{"num_hidden_layers": 19, "hidden_size": 64, "num_attention_heads": 2, "num_key_value_heads": 1, "head_dim": 32, "intermediate_size": 192, "vocab_size": 2048, "hidden_act": "swiglu", "norm": "layernorm", "norm_place": "pre", "norm_eps": 1e-05, "positions": "rope", "rope_theta": 10000.0, "rope_fraction": 1.0, "qk_norm": false, "attn_scale": 0.177, "bias": "none", "tie_word_embeddings": false, "parallel_block": false, "init": "normal", "init_std_qkv": 0.0498, "init_std_o": 0.0, "init_std_up": 0.0498, "init_std_down": 0.0, "optimizer": "muon", "learning_rate": 0.00669, "lr_mult_down": 2.0, "beta1": 0.95, "lr_head": 0.00687, "max_grad_norm": 0.5, "warmup_steps": 200, "schedule": "wsd", "decay_fraction": 0.857, "decay_shape": "linear", "final_lr_fraction": 0.1, "batch_tokens": 16384, "max_seq_len": 128, "doc_mask": true, "z_loss": 0.0001, "train_tokens": 139000000, "max_steps": 8484, "dataset": "wikipedia_en"}
Each number is 128 + 32 x the weight over its row's rms, rounded and kept within 0 to 255. Layers, rows and columns count from 0. Numbers have three digits each. The size before them is the row's rms in percent of the matrix's.

# layer 15 attention value, 32x64, rms 0.299, rows 0-31, columns 0-63
094:128152132197172133124133190137096118173084091190136097135168107084112170066125147084105115131120173097087128097181102127124176132109112125165136172118138134161119154066131102086106127160112061
090:128145127081120142146137150096124105155080168112180098132122084129163141103162124116128173108111131074124144156103176134114092074092110097089199203101141163173124172063094102155184101120156136
106:129083137141141137134140078060091054183134111140140134131129134112115105171136095176048151088092139146144071172187163118085113112119171149154127135136166136160094133144170157170131144069116150
105:149168084130132167095148163164186133129055153127125124075118078106127131099129138151086128112154115151056084139109130118092175089095122152118101188165059157107142156180155114146109148135109187
092:107188137158110170105076118118107119118073166052161136190130098143083145141110110109154101111152166145157125094196160075111118140127084118171156116152110168127150147107119129071094150183088162
110:202130087059086164158161141083100124121093108150076128053119126139143129185115093167136133175136109144083134127136160153126146141117092132130144131156137124083145157086178138159129116205095074
098:103091143185200109119183130111124108110160169180190080130122134164106122151166074121126099185105104071100112128141138085109114115076177080123133125131145105111112132137167214118104104148136111
096:091106136129129121158118145086148137132174142158160142119214133087153124147145089117140107079091154114126121038090111096160110141102120100075138139162094089139118136117157062211130165177164126
108:197172102096112101126118131126161092088173151108116169140160205087115167127065128173152116182147086125145128129089102149087140090117130177162111153093125160154098116081166081072132128128160123
105:139120127116142158149099121130181163141149158112086152089159148099035085173145149122175158185099110111150125167173129167115103091128054072125149132134131183138081176146113101113099129099084116
097:113166145141128175121191115112144115105103075123155169139098126183124164055121167177159155105098133145135162102124100096069119075098198061138075152164117116167141130118130095139118121177102149
107:122109120119087113091163136184116115205096124118098113098158119137053102163129144147148160149147112132176154154152112144073139039129112142142147130104124116102077106145106100137125223148188117
096:200104162129168127143129120089106168096149081072145115187146128097048154114160082090110060180103150132135122129117113154161122101111173116134181139143125070092155109154139119133100136118191134
092:128133139111169170140111087118136126119096113173098153109159063122161057099171086129132156176078106179172112092091115124176086084098091197176089110161141115153141124141113107119124170153157158
108:146087062103153090145194141161139087105113172134137135124153135126130185112100127156181114079180111152163069133114182074124113163114132093135161116120135046102125143136105088124162167080124166
101:093109123129103088145070081138181093127095065123210138090127127167095110148088117136155122183127098095143147121153080099134133158097150117100112170174135130140122194113187126124158146096181175
104:124134131082191129071152146105122124201130112154145074058102191149144131091112133133174132134112152095174082095167183124150170086121152129115145117120151132095089136134155115077081120078152170
087:110145185100113111112110099140134157100122173177160101138195185140076173114113126099144118130104149165130122102122109056106134156126088097133174171193082141117096066146097172081150129085157130
108:117168161092120056110150152135166078113139130115141088146110092116130149134114109146144213171141146170096125152186145158104118147104162118097150073159153146151153077168146059155100112091089073
098:196082140137183070141093096129142165138141119130093125144155177072142133121139148079151180114119123114074160115154142150062056148130119167170157086113060112125091174144114148126127159120152150
089:155111139112087189091108096145151153078123130183114184199124136168155153133164134102174132136129172129123132088069131131090174127110105139151157147088109091188156156115142099132096080094081069
109:141066117166124129165120171128159127108122176134138117146108086130095189131125112116136146046114113107131179113124150155133179113170125132156162085147084184125119144083119108050031128138151126
101:197137137171095149122149186088159124124123171085113044134133116150122142079142122149107113084152150070149128127185104118153087141107183184150107139091097131087095194122127140147091106106153094
102:115128134077173143143141111138141158132169125102163135092170116170079127202117139111065064068125073143136140153180122142092106177112181092196156102106115140173111117135092138102137102155116090
096:066148161157142082097145088038147126125152111138145128145070107144083107143132069139101074119163119151157145170139102109125156125142153191163174111086094147133107190147113166079162142151109157
104:143125172114167220132195157149138137092123113144108097153090136152096120128155174144185129087111118134130103136122127054125155176114088127069128133148082101155064129061114116076140138152135157
093:126094133137117116130177144094045089086156107162175141134164148153157105095064136066063147127102099136131126228149127167119165133097138164133147094132110118139139119191113100168121131166125136
104:123204116088118102174095130187134138101132166220113155081114129127141140102090108145166139083147147070157094133134109149091118091172129153107109083126098068110192085164142116143126155114141153
101:135120203121122097120190118197198092091120124076139165137114152140100124182085126143155086110071174107085085117134077136158109109139133137156109100146137141112133148099101111108213145154134103
092:093120104103144158119072145174177119097156065108140113101180122126125117082147178193100115107171155136149123141111132170115112113120090164103180125158147165127151105078029165086126116117156097
092:111179138089110127134115142144116166101130140164179141073166078101117108169073151104159144088137154125092130128094171192146088147173148161145101155189152153110093165076117076119070113097088150
105:124094191117136142157112086102122146108132146133078102110078112152172120114065143148097188161145160185120163107137099089119126109189134046088151076131163119181107169160096143132166115155101129